Weights of a small GPT-style language model, trained from scratch on English Wikipedia.
Architecture: RMSNorm before each block, tied embeddings.
Training: a variant of SOAP for these matrices, 391M tokens, 5964 steps.
Each number is 500 + 50 x the weight over its row's rms, rounded and kept within 0 to 999. Layers, rows and columns count from 0. Numbers have three digits each. The size before them is the row's rms in percent of the matrix's.

# layer 10 MLP up, 1344x256, rms 0.185, rows 551-565, columns 0-63
100:482491559527459517546562477525542526530435452505429619559445558407533472463558566441527499513543532486462437468494534507568555553519461412462479440518511531450602467466472468534542533564447480
106:481504572538579510441534519448469506543571468546412593458519489537472471409591481575540502524501469561494495578505444488428451444553411494520507507555463502494462443476465478526436514518509528
111:568479492383459617494448504505504460492490532486549526514507377419387393528554486409517467459429555496431556484553558446582512427490557464492496498476465456518407626499526541543556443524542465
106:496503473376464479557417487537457565485454433560509468564540468506410420423557486476535499529462516464512519479444494517510591448499565455496505496467459528528523500442462541549509498564431483
097:398519452470561526473618394521486492490510612534484583484455507485467457538481578478459450535475529403550502468509534527536512528432580485426524520507492506529507416521605483469487505590418591
097:548482443557491463518462556513499417483507574456512493542481572507594420575468494509505576451349501468455477583528548565502452538437525498470614509552526555446530483508485531494538414459507476
110:520532499489382463424524582402507539553516527587472407416538409470432496481532545535552576583462451471482495490539505506451446542530525411521516481523543563465433559414502537505532434485462356
103:373445543527603478567442508511485545449493506498451511468453393461639494530464466460402554568576567534530465468569487422558588456544593542462481445556521447489515539532446456632527550566543460
111:520487517510445518393519621463535505499488553536449470534583609482434595460525438498516454468466520521586515500525524581444388511492453525487501501609511500578541483501459513355501522527482491
099:497377460499524503536573489506541539449502495466514474472427419464563483489479672508538631538485480487484554488493475507495473574505549546537461507395559503430546564547491564471434508463452465
105:469522478509483396479493450475409497577490511560567398500404514488470516523506455543511484507482517487479509546512593558514521455414566514455540471451439554426464511509481464560531406549537627
105:539565528530444524498419569456537455494478514521419494463526583528437532461465524523487538493526538489457423492476416495513447501566521433557463635563558481526567471533436598505514497457575540
105:518491326535474486524459496475560525494505472507488462445469553467557377526405454440542549429542514449490452532522517562488594535493481505540542512519498521522531465508465495464442412438547502
103:584584426472513531444525405484531431432562442441624552427485487522469592531549508445406526471520491442488495470552594531543503454431515415431532523429553361479475532517496520508563432492543540
108:469539528496541383400603458485500503531470492443502506474456507595580425508468456596529543505482530567562468464515461504506474439455546455498481504495506523557517429468556420509507550600494471
# layer 10 MLP down (transposed), 1344x256, rms 0.183, rows 551-564, columns 0-63
097:524617509503499506512452520443534418467468548517424582498435485505536506468508586512470431466538466430469456515700546485511475457434568479596552426519554544523479482442551484539520442492454425
100:596515501560480483511568511422456427438506436515497462487431505501458498472520559579443478564462445480591553470498555548493440482475524518440538533587504510491510541541526441499473515442532533
106:411435471583433530490640559542536474503538532538505514613412441434515519533528443482467420449478473539471559532538483413566578527466476552519508518424604479557458461444526507514489475465391510
104:508473483460430497562475478554565607558455438525456486488546458540516475511534575464591499573503539422477497464505537543584528387467463460487501537494449548446514476566478536441497519593484523
102:488532508452484570455517474563541475434512498438485535504496459458523476476464462482487428430516453467392485520434564440545511502461484587447562490514533454589470504490366528527520581493440512
101:533467449524482532569531418482568502429577440539555565504499534530521512500462536483399562458488502483461543466529532611497441463545440503519478458492539452472500586532397486550534448511494554
105:441621530492430483500442569509544520426446442523570472583484400467384509472489442476527494571538526416429567435477578557583570514483497543407484524395522494519433488473560591493519418539468474
100:570458503448520506521491468475496470513616471540418454487537486521446590595542493479476414498510532500533515595436536459479465497567467572502486516465486471437493542348502518521517449511584381
108:517419497551488493527466603487537537448602491521540532470568561503575465504459511587531523504497564489462496526496513500553471490571470521482418573534457392478496579552463533582532506525491516
103:553481482457450491478556556554501439514445497558430473426583554472519466596414394424530488462484422502497524477523569474511493370477473453500522435474512539508421387582527374500511457482476503
101:546579503476483592436548490492530495549422490514414565427534480555483585486423517463455444556502562550486544522480489459530513561597547468495415558561486489535516462503527499555480571537491478
107:485466491566475427574483498516485411553478610483454490515393506501546504460594497420533606465473528530450547435448591487457469394518478431504448585576501572488505501477538445492525570439500468
097:506448355500515550490520473451476608522507417516451434521444388516545594559485475513525509490542491519545492460531508489522571590489556597469406456518566481572485554436380433481517525514460510
105:447512542435533484463529522655553539507509547440452537515532501458500547496544505474479625443556503459442455530547549500480591480498481435596493496523462534563508412444487543513501467513498527
# layer 10 MLP gate, 1344x256, rms 0.183, rows 552-565, columns 0-63
104:518582559512445477547480547476501453508497504507439531529488529489540475488525527475553636476540466453543546499519443528471503545546415400469500531531442541443462521527500388446511470528554539
097:463545552612516458574436386435523530472474435561520474529524627518534609553421472460511616467509496490473560499486499547522474446485501474488512522496503456508511530552491489468435456466426498
104:424416500493484545484524453553521529533550469394508451477484526540505437531476511511477502564563493553515447441456531496513374486402524531453491559561465395449458504531406472467524594436592548
098:487598510520446411558474565620473498496618524589483478435493501494424508554474509526515368526439541498523528445532545524477480529567535404553609514556446527426515442559488457492501496438484487
095:519524496496513452536439539547547581545529497503496529548526454523496526486535530526481474470441539560368444516467479488550503583525502496436501514559556438491541500529455575480492533521476416
103:522600619551543376471500456457532474573424508482561463629491455538483358591432436425462506454560589510568505534558512477547506412544480472532445520451515476471541474538420432460464516532507457
101:505461497487494389579477503523431476536411531539538440556531549487496486528493484584493550543472470535535590547435441398492515434471499474618434532512487422531494477505493488470470663428428565
106:539521450488434477597439500507492496485453508573484477444534509521577468549518460551491452576514538489455520460547586476439481493529472511488484376504571527471589587460485516467566474486474491
101:463562486467512396573513573446472423507552576448489546560439547436524581539478510488554442491473505473433561456474559469539509502455495478557516481539503624508452463505471476441485400568460501
099:565521460458538482547396460500477446564407452510559565552548498475491513510577479516521449494545586396500521502515499459491480539454542526534503498471461477502494432500449485546555394484477558
108:525528482492450446540597415490484422585479492489533539512417522469547438522528486453438545478527570509554453544501528426580657510490497448524521599464486485454508445547567468460456431438491459
103:482462503484489425500489475589475576518435489401519458573548413511479517605558610500532545417586498519389547533508557545581431435450461567469549523499508436459457421448447502532459479546440566
091:515468529501471436480515472561508500549467471466514548542494506494506465489502554464444540530528479561456444475497436539524490482488485530549437549534433512559567484459514556517539431542508487
100:544495461483490545472474432483562495442399453563463508501423456537398478543469464484528496403489505592579591526518491549458497516507525447606507614602506584505504475452453455493510444420542500